Weights of a small GPT-style language model, trained from scratch on English Wikipedia.
Architecture: LayerNorm before each block, learned and rotary positions, biases, tied embeddings.
Each number is 500 + 50 x the weight over its row's rms, rounded and kept within 0 to 999. Layers, rows and columns count from 0. Numbers have three digits each. The size before them is the row's rms in percent of the matrix's.

# q: layer 5 attention query, 64x64, rms 0.175, rows 0-63, columns 0-63
# k: layer 5 attention key, 64x64, rms 0.185, rows 0-63, columns 0-63
# v: layer 5 attention value, 64x64, rms 0.12, rows 0-35, columns 0-63
# o: layer 5 attention output (transposed), 64x64, rms 0.147, rows 0-35, columns 0-63
q0 066:568515521476496519443549435601592461528460494462527496545525436498597468414548543420487588484431556529504477534484465526483475477401395466505532413455513431612538455523535507494548481533550507
k0 105:587548584434513469501551452560482591503546408536451486486448527542543496484502441496505632465389447480463530532466496517558467438394464455529474505472575546448453510579491449442475497549530539
q1 076:456462485594521489514564483516493493514554508553431513482488486461539521464544455452493571479401564473350575517559418515442526402442489432590449474593574486516537504511523453495485473524562445
k1 082:462516488413540450541479483467521543524429478542612593524529620467518479531561507458474483468525556574461473471430439489495430475510528485398431539454557531530550552443532486430534602437546461
q2 082:453527470435445490472479500448470539549477509499496485506505531508459513532427641595474449500519537456571544542433536545547516493654539544460462530404499542393470451472439539523497429486470575
k2 094:553504443477502483484458513485572461480505529487506354507554525474404449500576467493556536505516529488375465510479515548486590439505552502485446500612501487561459457559484442550413519583591458
q3 080:481568491538462531470492471492510586462428534481541475414515636569458564546511559536548494487502503429597505564566526574487529537435497474494484446504534464491396558427469433470480455451455398
k3 089:554524539462553516530483459479529443458439524499518591524554548444495572543480402407459556431484579527466423542475604457481529591567427473516463532540490486543384491542450529526525518477478415
q4 098:520603514465568449501556489464435474485529517530494648491465530399566453539509542498591419414505513490475526498486584524550515428524504448414528537498455439442495472404534568533526485505429495
k4 092:515576564527531590488446518471464456538409453465469509465460544562424504618561503557445453495399499486518550482426526502548453467459470514439373505505560503591493523540490573526493488556459432
q5 098:455503469517542594537581433613518477491466423500575557419452469538464459440528540478462405440499459511560490625525527549521509543469520485482579579477557455512488508499444497495446478427475593
k5 107:545492517477529572462486442507406542496511599488517540521539459554391479510553484505538481559485504545424414638562438543470459556525451542423445561509507500497509446442597487461432493494424534
q6 099:572525465562414563468535474503462573487424423411488472473488434451475449548527472542443502579573497543533434493475603447482539557496508466463500495575486414514453531570493518441617505443567519
k6 107:623474517439550475536469535532495479485620452473497534484502404466534492527509608456492581584446496471570520471553450453512497537473503458530578471443520610447447510513471506413421461485424501
q7 101:507469516507526545461563527560540445480513420491485486480583421534552555457512494431521562442375481475433499463455481591556476517452451467474462492455600562599548480553511391529407533490510500
k7 113:533408486490429487490513512420575507495488436465571542511429503426570475489484570421566573493468496499606500481471519451511619577472441489486429477358511513533490543482547542457566521532503465
q8 108:455513522456437504453528578532515474521470443531506586450486519505462547594461555552612503555539512407439578425483585398530524555549511464425452501443541451457471619492447481534520485493515503
k8 093:452522506518647509500483527508538511495547470500506508507472461514475466572436529453539463461438461500430478542463535442496641569430523374521455458467476500530440453410497523418566529548428558
q9 097:530471534498427500571503530570553460484511438479492517449456426431447524522568461559547602499434577537570483399555474432482456448428442572534503429453480500460589552525526461442508474510578549
k9 093:429509489493567502530521504484587402389557520431404523561592508570451562514490537555536513547483496483537397442510556541423449457574464474417490501543443423505517502477483582513506469515490554
q10 097:431495459517501481502425514445457526404536581560546428515517506543487540519489479521507492387528475517532460480491551505529469525518398559417491434440491497490468470487491505657475581537614588
k10 085:512435469598442467458504530494467446417439535473486514518547593459497490518497426569547489449547544480552477509559446406600482526513491559555437455521496437430453405560462490568596541545480541
q11 111:561448441520484490517436523556493519537470462371444533538577518485532477462519526467601468414518522473390438457484447548559546615472485524459594511491490488461466572504536616511484483525467557
k11 105:509473551564482502535532460544461525408435514644452545469479416465524525555414496455499359524438490440524514465592486506473547518483567500446462485540502533610537501466456485545534515588526486
q12 110:408560505523515567481502495494442495435544557535431434473532516438441458544449503556470501501485453515481475602520442505519468437553559530505519571600462514412490616598402468493555466569487468
k12 095:479402426470460498529516555519456545544538522455548489482569505407523541491578476479452533437413456468568483395532470523539614473498505457559520522540522589483415532492588421479534500462432566
q13 107:496495345520483540480498569562484548401597552489469463469518470474458492541482472448370529455502490485469574506538514541544482448493555524524516540492471492619555489478624501413483551478481537
k13 097:564467501504525600414484566489522468476516562526528420414518607461445415504468474529493471568480546537516515544419538396473460496532512500479569426539486451471462569590551390526528484514524553
q14 105:547527589407588483465474485466482532402490494440520502545512546439509450431593464585446499495494455522550482576460456516469417490503540515400479510428480442468553596579476502500516578582522462
k14 102:404393539433467485505507501512464471514545582498459520503432480539443476545555584525352462458500549438498500515507562479535523472532515550477483477556492512511434501394584540630481455525464445
q15 107:430561527462576467531530514463637572484463530501478503505510517498401545474575452541488483546384550492455526445448533535516467476488449527457435493476513591523529464534484588506521501455374402
k15 110:496479537453437542524580450492541496546540461562531455501573509562514519477469543464538590455494358453497557472458491464518563495444408522465577518417472529472464425509444441558538539444619535
q16 138:430560507509488487533494526427376549556559530519431533539468529442390473614480547482512423539494500416468535555427531482497472558569580504439518535545439550454484518449447573530538559514467473
k16 074:499488425487549468564477566486587484448460474544505553499551589488439559434509466514437466502594608596441497428441514458482597490483518504537571458501446441530601511472499438437445532461505530
q17 095:655525500470512535432513482534485492494479458500527464498565430536537487412513496504514636488443490531494468517504511523498477537375418515485536365437499479574587477466519468582496485557457486
k17 103:527462446513474529444447468540472498540576368527537492515431509488557552544572530513489502486487471472589457401477475509483540550435438449533603560462546527534531407551528449462548563390512553
q18 078:467481531502490506463441458525438538587448521490475416580378521490456498564485505480504491573566501518514564519515503451486513638575459548432472551502443529464531528374407555487562495557480476
k18 080:521488444509496497471482521605511478521412485507478497600419522432546534533461559554405461561483522537428465488467515500478582568619542562456425407552520438493498456450557527553502446525553442
q19 108:522510457432466507441536541533538457471511438538406495463504447492615436468488532548599511520457426456514520598504556563520564450433448535431552426506530464499555485467589494594428455556480523
k19 107:593599496476407509472580466495465497610478507512530463589387486410535505576559491458558524467407398437550493521477520484487526508483509498529417559518461538504475439494507453435541525539519557
q20 088:569461479421521509532458495563422522380551514562525570435521502474587453404451492422514579453491530493437535458472431509492547503513518515566535487488597433493463452598537455488509432582506510
k20 101:546466526557509535483494519440465481514471456451529492407560507499533500550481513451484588469391523488551548503412516581616445521490480386523453592532409575503457493525519548418479588461526476
q21 099:441547483459627431515535509518530513532530507525455535487406555460486508514495427478672446510582482528532504485472571481507456540564529585551477545504490523466534475396442432449474496547423488
k21 103:488556568581480528519553399501537499506530501527423565481495488536502446458454511468489518566485551468388464447477478463489614518530468553448387527595538397434527547466556463506509429505541569
q22 107:486472455427425488617489448479517527482432524559541438469523452502447537445525577426485521464567458439456493512534553557482535532433531472608451584398531527444546489515518511481602431565524523
k22 085:489494457522461490535428466474539449568534494481548450552622466539566507534451444435478385489505506524477508501475503510519510541549443352583495542449554529483469615484444529508494500583597467
q23 074:547535522511609527397479427565598440453476494391508472516474553486445530518497573522522504555489561538511443502459404481518559393417455514479506512541467530534571448526482451421544555438525494
k23 106:430540495484498439482508533509519423435475541459486550540571525476460458501514474545408406532510596576424530566464609501517554496573503606438456433436511470533512470434523559528433469473576478
q24 089:534585560470566596462485501479445464539493523487516548422545551460482593500449510506506547592526470519485477475482488395526543391422516426480499634522463440457621456490529471524477502492533515
k24 104:481547477499419546535593475493500421576533376421551538474487538449503516537577519486500566512462387417542559546534546525479456454418476439567516483500511570517408500536573506448469525489449537
q25 104:487515522508437483563445525477471516509476472470425492507575478443477451612577501525448572587489394515436555489514601495519491509512522472461480579578535554489437417521536421600422475535506566
k25 113:447542394498483540495498579538556556450496551428459515557465546502417479549517496542374479596525524516373503481515520464543574473582587474458553490482478495429502502514449458588515509513429470
q26 103:458464546530551559572428441548537471520494480512457516558586536552481508397505532477426463498471530519554592508431576453529479509420500478548583608504434512487390530433486489440431482522539439
k26 090:519455557465419516558629467464418552491506559520554465525485499485497549434482413516427532458558467586469436551487530543454443572590520437494526439391435521533503501493458478454474486595518493
q27 112:492403536527571531549512445474459496540506652484473559501479399530520501538509547499465527464445582444398534491480510507538406488521470532494517549484502485409457491457602564388452491509556525
k27 104:544409484491466489469484549575456497569417434513478455544511488521502509459469490444420504507583505535546522510480484514514440438523509487401526543524473445544495618465386564492599579518568607
q28 106:489555504507553528497517476424565425521548553415488477535512558470522549508563576403526471540404508488537545569600443401494518571446404516485431476453479464492519470443437456512531450512596532
k28 093:459464533378489505475418453495512397483507426355574491571471540519473590525443491518566452442487447576528548498512507528511568512490569593587511484503527482484524466535501479453501566545544551
q29 115:526503525449481442491522499442467533586570520551466476446536506466522441582345508456470532503491493393481582554458505401461580586465468500445508510522432554545504514584410527448521487489498543
k29 114:483537421520512508593450495501496454582519518558520507553428516432461429516408429595506532554483554561560561404524524438465577493505590493539485466485559427523555491484506489432386515488477452
q30 106:532486504465506493579508500493505525474498516553481432490469391432537609425521558560524579415517506535529458534524476427537525562569440535570446456501515378578547395519444525557518466495487559
k30 098:490512457499464530395543555473548436572457527474541452594511397551491495530396556499517428517554504526447495478566450485586504457503489571513397449559444522423513525561566603476511527464525502
q31 088:496583506449491541400567476503520520499521417497508503495480423521592487502451422499618502527475553450507433491543565446592410541573495472536532576548458462476413413571521526546456486490521450
k31 089:519474557600505537464450580490490547494393479484487485545473553481534494471500494511520568551476451473410452505567451506380599553521508577492526499491492499578480596510458587521413387461502481
v0 097:522489471509532395509560505525555512550507459493541462518463496473416603521436542556539586451368452522488505461518452512552559460494438616499490504495521353459498543433495482489482601502509501
o0 104:448488561548483511510505422512426441495542469468582481517507500492534501539509442458432444623559487551608508531471558492399536500444547593551494492471382602523523469442529473413499463525481498
v1 109:446505520477509488548610431490426536489459478497478446474531423500443547533561478501429518473515548542503508442608471447530638482388446465525559521511464497415481493508508554539504454616522424
o1 130:522436417543400565460496499594574463480569521521530424489448568495543436521546489493522466484461563501525470498480404572481544460477507567474545478498466622625483471465549444411522453501488487
v2 095:583446537478479572589573500489513499473526533544510494532524395430431541493559483414521549463421510526493516456554412466438582511599500551450568521515462475538382471519524499561565550500475444
o2 122:477439515565448499438460469503517477472464502556517537557553607550587540489450506482491426520576460558511495502461487428491379581451584587459440544408485593467560470514521462545464494470440509
v3 097:506534432433503389451426484497461544605511583498501548522575510433446459469503623460448595557454498536443523548464509557490520504419554500542479464406453464478580513429477503461531498522500458
o3 117:425529552493526634571475545448493384400525499541545469508507510507482476542441395500495471428529511509547490425472522406461483561529472502553581498627476428571496476492527483531512535546474478
v4 095:616449527467527499398536566531498521445465554431544410527542397498590358504526523462517464539527478494481567566491457504451466498532465576506542455457478501510482406503497472522521516468519610
o4 121:483582519564571492600499435428440522478504518508512609445491493504479591506452402502544507583442440477408540435514523424552448537566577481473445479485544506468541509525559471558466507456467417
v5 106:617529467574516515485477521488569494521583578530451533508508617540515432454496532516542543484545481527529505404442554531480475502481540501497455519494446530444535598469463372542405524473388506
o5 114:481485591470597553468496523482527502623480384353477465614447488523440533499547442472519515507441458542428488495498585462472538467510476462550548575550532435485505474507488500445489562531525476
v6 080:400495508410525576465428517533573562512475459550545531524587532483450495454454552550428516503466496500561413558428518528437533477509509521457452483444464488514478384557501533520561443424556608
o6 088:434555442498523505592517456436493399495510548552499555383502561462422542484557507551543528465536539525607530520482550498525427554443469465541521543483513448451469519555484442516352497550516446
v7 081:479525499480454469550573399569479421574499580490493371401456480473497430572546575490520421562519537474550483526458488543451527492402511473533532495564494490468461490603460527462491493564470434
o7 088:490584463487499493446514499506528530486503414562568530467543465531456533532433415545533581507406539496489493525416476506565427369520474570520558509513554452575359477555441499492536527454532509
v8 094:490521466401474544492538506458511463532523584494481507618556568592518500503442521444554531467521442533415442506471479442469451453550436434520568460524558437465586502401589504492495459526455586
o8 106:600463489530490457484463519490438489512454482413504428513582393482467464495562566506479544521534487482489523490574491446469512586462504533459550495568568450549472541454565532638353512475496477
v9 093:566548540394497439515434451570574490542459449434514549502502531485446581547539522533483480434468507493484491505513454516600501506511476511404383564590486571472623468535475488505466529521592515
o9 104:466526463494475554515512464517449447599506503585396532496399491481429566451531518428508518457507597481567543487510529554525520441490445638540505468433492380507548413459488525496547526544503517
v10 112:584488450494460481557496476522511579400452571582491405469521473538491552487473391489486458444466444504482586563468548510510463498455475512550544542557541588518483549349516531527434495524570505
o10 132:532543468580560486452517544554464528537525510418557509490469399475532457479522548519489413542583548571528492419478406487520588420535531514502394468464494459506532538459560494526498525425374550
v11 111:507541571540503414507536473422497538570535427544426499441518500493508571517511518561488586500595532583575450435469474462487466589561492465512509436432489481474432472473460480642527471468419486
o11 129:468466562496498476453536525562500529488486572382659481513486598535545509506406538493478494460504480431368486559518512575484520514492471526474556518497477485480521512520474493380444468577427544
v12 099:565523451474424479495397500520528446488531440581477428533548463449527497476449473479547493492443478577522560469483527530516486572544540522489456486584512423617522514558394405562465458521610480
o12 115:442475630477472561502450517466472498546504506590450509503561527590519520510533405475469532488620561515489495364434554548538456434538454547450439486513494478477520501427491480568498561459430464
v13 080:388498510499534507559483431470439432485536515503523470585503469563522397512451487479566505553536366513477525407501490520570539497423548504542627470531491520431478442483544588536480454550492544
o13 088:541495476463573529497444454541573575464501511427503451478461502472458480574547440540466524505444507499506488488508402602411527519502449488472531406540537617587433627519515483544513514518483405
v14 081:547525413598470497430523492454510473548422510523552624431501504473412502408467477501522598490508573396404431467497509526549491535463458516467441492489488450515412518531518480521457566476551563
o14 096:483386530483466545560518546473574418466615503458356430512481531482542491448517435480432407452462469502506539555485568505426532524491536493575488510459477523537506568548468525496614499530536517
v15 110:528576414472485395489557539571504450514473407449503589473572478431465522489424452522523635540475490531452483442476420534534490522447487485449555536571558526485454462492452533464449395493514518
o15 123:555429566560544571572492509452518472505473557491482436432514481500613482528457493372403408406503560512472638515544485578478545450487492585480483490503504471477511542469537501477503478528498445
v16 112:485481411521554469414559635485545546439501408523541439577553525460536468519498488485538500383517490527479483451484512515415504594512418534495577536535580498437436475463464531501494510437468573
o16 126:567465596542540535583490450484449504550449513389533481404563484466466514497561529436545564544467488550508582544527485452506535525478491444465387557477458601521475537461512562421417460486482454
v17 091:505402434416546511518577616520453443473585499509532442414519537464546523518502546531500536560560482592536514466498504516485440442516416575478471553439569534548484441427476432515502466530425442
o17 105:452580544555540467564543438514561511536518513494511609508530492519580502481499493405444530494481446441448552490461472480529494509508533496469502622482535526410446489435588500438355455497559422
v18 095:489502569507498451473458512402503521464488578569583459543458585504465492548507513532585548379497520387438455474472540485555422453557470484497516523633519536600487507493471490435445547509474504
o18 114:475489475464489581453483506554507558584480415412444472489571396510372491427536559494451525559526477571560521512528491482489480545468508485523544535398492524474461530490472615530509453487485623
v19 116:508494427585491587581470375446473385587554494534531596456462505481455495477423485432522500561431475537515548502538493521459518539530516517510519449498504493456498440514608527449559538418564497
o19 137:507440599457501424568496482461585471374489518496481532539518527522577510531495494594455501472535494496485446503446508485464505526481478496543397469467471457517457551566425465651585460572543449
v20 109:600404505498516578488569492479541445551540587515435436442476535453535510474472522507528422453454582496514589514531619472400562426454447541530502492494451500448527601486533464482476452458483475
o20 113:492548509540498472458586497431521522545491355483485499583545514531506467490573493528562541512447472524486400469413576385570539358535503476462486498473530523539450458485580470558498510501543531
v21 089:523499421474462532504491453465448559532497540616452375454542485543480475527558563439504495439580504538475553539525555492498468562494411503494445536516567447496509497477515533679506496582539505
o21 079:464513530511450527451556563574539458472604517488493458495507533543473559465553459542546565457520544433434489436420445411543565477551475524503451521514496534645406536437506479513398529448456496
v22 100:440490500482561538468499486512513513492484491469508563501526526469564547485536433545433466471446586517571428552627526491486568564489442459532590415506454560509460448534541438364494521385488520
o22 100:541453495473423490611450457432524444550490491551513539438558530381458423492484591556564501544480469550527588459540472515463481480470507466485501557468605437491558472548511501474568435578491417
v23 103:594454527492553544463584485510651478460509454529420561526492508442528429507403515560517483512402576488447511467492466442498460565570506443483503550521485520403556494574526472533511412498534466
o23 105:466436491525514464500539557393388501533433522488535496424553495527592599533600468500531533371472450514455524506523538558549557454397490520485496527434472547489529413490540470505527508580506472
v24 088:492569589484509514567417448531578634515490466580464481510524499517401541533447466555450570409442437542589509548441503488465526450540532509475514499503477495481455453473533550541552472386516554
o24 103:465529475555566480442543478492469471507433513428622506454461554483460548500483603586526444576617546552553495501533499477507511513461497534541489462462468414440515488535473410502376457533425537
v25 081:564492413585476429459494542496489526449519391466489537536516506509508592486583549438505535522469488576546619519535475450413505457545466464499466498551591396477583412481475451451475472477532488
o25 101:575521593551452560549511435485509454523470499516535481531528488586522504530454534500496557464575532485446414475515557428572527506508506480420368549586417452453573475417479491494506431518525408
v26 095:486465426453487549564565402504618490535469548478500540558557584548458550425438459468576479570476536447535462518388505513514516561500472492600503431534446530471496502464421541463453424481532508
o26 105:531486454482501458538547559462383474515474485512552515481532395555499489537485501508442488418490497563626511565548473510426529387441479490522509520415561451478538596532532458527444602531436533
v27 099:499550530439508536487522433515513534545551464383451512503543553518536535513477542504429426463425503610526470538515460483382537564527540483456490480423448559397614608483527514469513476499447484
o27 109:545511493462464391509464531492351470478386561554630471529469487465493475586544563458605537472508570471454509522476508515552494493479458507514535487540473467551519362497505514509448533541520516
v28 096:484492447472461536510494406589547481482513525508489556437550480554544557412482590541473443616423426510531465589442471547436462546481560498447476469444543510475481429493583516585447492535527569
o28 110:504616443492527402532467498470472444489544571539575521465472518432518532549474455552519506375532513456453501518384506570525456481479491518487435537571552425493508532570471488543499584545483382
v29 094:573520509519454370506504498515575432548447523502521548567494408429483469517554512426522444514576504464452572498390478531481505517459594419553547509506515530422492416441493543499564513512585465
o29 100:527534511586577591482536516463471492425472496434522523477495546562531522467369462516479529428484467496539397520537481459520494506530481572448425429574465392522542498543440520547581539470430578
v30 108:443580517549517512503453516571605552473453466531485478573480493535476403552524392496444417400575464547558513503481543483541575497406538425527497547459482465418512522475533435505545562493559464
o30 134:518494475565531522453529514476478427528515497412500491480440584470458509476562495586567560646468485535600458469580446483466566476497505495536484457605493447555522413506444422425451517448488501
v31 074:442531425565505551531487525541491633438445424586415555455491526488402447497472411470446598575461503470486451521490457489507477537512495441525509574537510483515447513572478586487550429444514518
o31 079:529374487490536485498530579483531482442491579511512458402524422488569533540541559549474400426536569569517569546569474486497533516412501426599478523470442540497472557495475462405507450492495475
q32 098:401519511495476514418510516586524478454618498477470514518502568467462490528552393442474452571515407454467499545460490592532456508500535480543518507633531482511600483462543419399515524512487482
k32 107:502611514460450465496522490545537448450450458499489631467371520487470502510446547537522477422571533500497449575519520480416553433539487495485487466516476515564434541499448607588543581507482558
q33 096:449501471501514513446534465483606494592544468541542515509519445476391395490425499488520494488648409510518497508459580488517498462469484474474541479638463464515487550482505563471560516429490584
k33 087:463493517494532449509517468517468444481546540493574435447490440551442541472556430538394453369560594579481505500494516517519572519473566518602410474453428596502524533499527512476484433506433469
q34 100:476550450402536481481542422470564513554453458506487545532427507442421497435510552544536477538553430548569526551554518412553445532470489516501522451504378457494471485484437523575562562399523576
k34 087:423518509531518548550439574404442442499627461489559457505499528561508484503545415433450380424548518503464428451537536527501586497528561538471493564480457546459558542447532478490577487522449507
q35 110:583517499533482496532491451448533509365485468414624450494506434603535497470548468442542509521502571570505503412466494563542597418476440573471467485459453566514438503523508529486553463474496542
k35 090:492495474469523509528426520560496550507546514511440533496496549508463512443518622556490546501397489420441433560522463505467440586507474426534598481537532404456577440580514531480463556544545398
q36 090:517480556499515447555534529504503534435493375482551430510407509539569502560536526513493502467404569568440507433524502595506605485461527535419458441431585543495536497469516474450460528535581430
k36 104:405450431528490463506459500549501526499509465586532466450524429478444538509502480466508458443532445418569497437563516491462524553464580525501559561414533549475536414453543476464481647610467508
q37 107:432497475614493518479462540455454554457535493573503505528493569540508547461459449482468437494447576403485448486535427421414562405508507449553471530474559498589538448507574456530476568583486556
k37 120:501468517515578547370426436486542454496527502530507558484473599442590556471528449486506437588461543472604492466424489467396467525512416471556549521504496517456552512514471417521518551433530544
q38 104:411463539495503453461477518470522549512550485602393478398561555482521512532487621490472484467560478430449504569527447525464412560429610495522490422481510580526442534529509516572478483490509447
k38 090:487485486505526557477437488561478469568470482521543476545486564410438561484601523512535624475447457488473445447511526489591381513466496539555481593538514534429448402526430535484427543532526528
q39 106:502526570590506508505512436435524530495575517464543514424520636428512555571507506471485464491395516415498441469499483500436599503508476460511463479459476520442564565618474395510487499547534472
k39 113:488480451472430545521476521538443483479463520464540520431516560434528540583488485501578621476429536509541530470522496516440470458470351497475497559499600615432513461463431513459515508547597503
q40 104:533542485520383503542446534456480493515514451558579467540530462574496531405416498488482548463522550465535550396534473570505441513450478503565569508496523447567472518526550579416482479564362513
k40 095:503588491524453496587526464543455446398468487564543497567429468609480440469531525558441517465529507579587400444450493479537468456547513435563510507553494421507458492575599471466470509503554501
q41 105:562596518540577533368505458443521513519396451496495526499502558441550529396498588585474501490516451552451511546442527495518495562528505524451491381515586409522493539515549449527459501457504513
k41 114:522486474449464524461544476541512541547485510438536485420608448384512462478573557474524544559551395413509492576474540537518468564463457483510543421459538527467556469481524418489435476548491622
q42 105:516507493514487462478491565469475533563445500577529493400519510551454443516484490413544414479467464561559363573456539538487587562532565488499493519518495501495565455634459521478434499568411511
k42 108:550475408550478504517458559514518407465480522552543477509386503527530536521417459472493506387543520578466562511557423577421567559389479530507523559496497461526556556481505468473511502589425509
q43 095:588515432525451496488585457417505493509471485501534549563461408479522508526472572454514480549525485531520474615495520464556473503461374555480525508484471370491421492493512536545417512612526574
k43 098:510463480537396508569528491476547442455489524405567603555467465453562426523515553455516477503568446540461531523541490440535579436495540538602400483470501501545475602513507561442463411508528505
q44 095:474430559508525510553471460520514474420381516543561544555571525485489612456412494619513546463502508468497471492454465444528470474500537498481455564464537469560434455542523550533599557484383467
k44 099:523515522579516519489503417516573455477545467454437479484533548470533593491520513530376514528514462429467418604413507492521526568514500458482544472460510499471535422627467545542449575511396537
q45 105:608417450454533534515538436520540526471516556451501492556525414542510574500464527461471541456476495552395526454494426582486539487401467471431575515490528575558493533464560502442511504414569589
k45 099:532531526391480459546547434512449464469464481443476518600461483551548474533525548611472536555429514480432514473395580481507541504521555523397505452508552520538502564431543408464472538480584446
q46 113:508497605448571515499492482461500400478457466525400533547460530511616518545487533605517521501509460489639527511449497502469414554428559432449481471500526497573460507446563467464554529489486423
k46 109:408521510500481513425573442519553437547462471407416517524460397399492483546582549618486534483635507450501454553469558494519533586536480494474461535432538526494465529476501510504530520558491505
q47 096:448562500503542597610534520446425530455507522487502479432507455544492519534428528523491535553511539534475420436445390504460532414509544399479602428529574546489498481534503442478570498571439492
k47 095:563475490507562509548558487465512506535470565550559510544521502457518564360463512510532470435543504447449556534422431459526416460533539566484499459454550518385504540441532375515569494586484476
q48 092:489494473557524497522477519435440574484540487523556464526564462516527561509473363526497533496442561540467561451507429504512528412544506490444487476430582571452629575537458424536562428451523451
k48 072:501478473514475572426536507581519447530513512513515495535543575577472475480374542419467493469544476497512570505482467536455529470410399542533482473546566483532608569499534559502392404470548554
q49 094:490486545523478495495475574568455470489513484554504501467491532532502516543548376453507574496509523483500418497416515574453517406522466506482466537548423470596461427456579557492512628554373510
k49 099:450581496497477462425495487563507437502419431530471517602396466512517518409472441550464543541523533611475416538470472483538566484466502508529480394523531486571433473529526560502511622463482510
q50 095:493498430499488515412538476515627463573551468513482483483477482474485395511454432552505505496616459556552533525464597526463521472485482489529485488590408450539497563448474542457544445433411585
k50 097:464569542514496526621463476465538450569455408493470496542411492591428521480512471630485472437542576533449475537554464417442533476507519529517494381500514510571474467525547550513525567450493465
q51 087:556546487433527474449489443461576481598461514462559456433495490464467566491438500568543578537582454522458487424521586432494496404478528495519502529570527440542469491476477520441572547395543595
k51 091:516511434536487506575502461533506454464464559542575450489380518532448430484560514450457423444526444502476446537474389545504529607565509513511471521564549486520647549494544558522529474446481445
q52 109:531511444541480602431491488530511435524425547482491508517523526429512470492516374389439553610502465530522619502437528537548488526542538487556443530509461493532486557490514475466496438420401565
k52 112:482512564528501488564498531436481503491514470557472528515520520567474464515416453609488446578589557536517447607399537541464462473483470576440565470458529411417474527587466461482467444556525435
q53 094:559544525552489538511495457465463543441577570478458465401457502528494536541442522476445533579356500523415414513432457513511544490433451580501453470525508522501543523522519475493602408507575566
k53 115:477513397526453504603503468516529563498526541564518529430436480410493548465504580521571467454522428499432559459463416493478437583479451518525447489429529559531545437446504554581413512538574512
q54 092:516416483621490491545457544513455504388561481456528410491532455491523467445541425454504495464540502532515505442482505529428573551553497561472430550462561655427485501558558468511473532555515520
k54 107:584415475511533476521572501510484514449553549508473543505454470604520558564493527429530470529401467531529359473489466513434553508401518477444428472523478584528431457531588526447486558526554500
q55 097:543459575422548457550496489455546529409435511511529506464480503537569549527518572563598596501436510475460470459503422508531453473470535465429545414426532498570489459444506532561595532494526393
k55 098:512484498447461459507425416488550444560527451526528414511411554482426517542491574509460542476577551580432539396527427572527460545531529586557490502421520430524532534526520568485493536500402511
q56 099:463546464479457387533475486531539521490475530573448564582437451472547521513471527474472433511544556518497591495535422567402437498488564418585530489481515380445486548489503467475473539567585447
k56 093:451545526541511518509450517544452405522530429462515501443501528522468437462485470561502459511569511626629544494509617404419532505509565493495564484465449534411532572466431486513453512536486445
q57 110:534465491585423517480395490492455515405434565443555525595529567486639468507516518482532572413509478438536525494542465574434427514546499505500495470428557479427536533529448554548460513478504520
k57 109:514489576493446514374466550487555474429483502475552474541619478558618434469496518555509606517486458419601414540462579457502479505451452430499499494455514525543443486485477553507455520534517471
q58 111:528497438441533475616524482508557498475458566488570462507477496522538428494517465544540520485499608541585485527538420528346572549462368479482470469466488521586452499475469530462516448557475476
k58 124:555518502483377593487426507516531422462418449522548451444526602528499481552480591476518504426417611488558520537487484466521530508495559549526466522474532491572418482597569451466492472457491484
q59 097:513494467461508504481493571461404555437516510523455452492456477455435454452461561475441423447540509541496583583520548564447499435510526642497516515424537468440449570438457516546492527524623541
k59 101:482514446480472489456540546502437584404583572530430484446498475434535411520510568384488419462501503563460501467576548529535616486457547483571505453500468567489508500451479480568486501504586435
q60 093:454517473555529525433502523445489520444458492599574404538484529525509574623399498431526518456494581471553526574499451479559482486468582472505563450439597467589486472537440459516540470485510465
k60 101:475465408512587534463535437478482537485525495560537545541560467554524594415440430592432506495547511446481525586454532436496521531517559503585422454465513470442487505471424483557370466516486526
q61 100:451519543497476512457483482518434454429416579483450536538406554496515550562387485446477546528464542509538554580551578487566414450521466486497534473480467417510622510596522467497426532503509450
k61 093:444567548493483475472471477469547479534528446427470538478494453563593522430498376514513498459557511495522511574501587490564569545539348512498528497444438467525488533504399429606498463491540508
q62 101:549545479466499511517549547534430496457389505508502526439520383427533529466539524517518622532374571514501516490513480496630468524456455463478447523525571489547511457488562473449464572462549426
k62 103:599529489476443448539503501464525583513481551471388523495468418464571523494599454493461510549526469491572558588500474540487562608516501542398438459463541445575432510465521511488463417515549461
q63 108:419521436530504655463570452503524473474567472464402492565509438556447472486563577569485417518489508497544416505476547496491483511484488497565578511460461483558573460513492507533593441457445432
k63 102:536426456475557570483410529499521512509524449493472588602398480495505451481565499531451427506514552500467524463540447599514461522485464500553500559428603455436566474458496548505536445456436390
v32 117:483491463549445500396521487501507560521444486600526531625558347495458551498482519520565524548562515473529444482499556441587448456507528506475493421472580507581555417517559543515478470507486487
o32 110:516566495474512541618510478472532456530557546456493429440426578413408503580465517445501492419531506428420530481467501500513485451497456551526520537593524470411485536501483509449541529610604494
v33 083:492523431385434511530528532491460511477527593525484528464467550370511479500472557516473496511503381450503410476545455487499473525590536501547418516522507420483561442490566510624513508417463537
o33 069:441419465559475557465458479573447529521461507491496508466490368527518599524523542503541494509515510482514521476593462551449548446461474487480585582444509504509456504482592435362523514503624509
v34 111:539497557503563482481465464542567575436574533482422479509493481485507486399502564532465545540480538555533492477562485484493574350494597428468500513449387612467494559454506430499549476494501505
o34 097:491549462483440495454371556491469389539365527475579518512511588503525468514513536509472517500465587467483508572479548558502430578465471565520516476511505420528487440575556553551408529486456503
v35 089:422404464482427468448575553487466560541463525520504524591456527480531554392499514506472523459487465560505447451445504411503565603554513393459492469511421484506603519459476495519535451547455566
o35 072:562483462528529500509433555406503457542622562472474491395553458491519470449485544498527556403442552408528437505532546479521464526507421544573581518489524500453436547522507456427486541520612494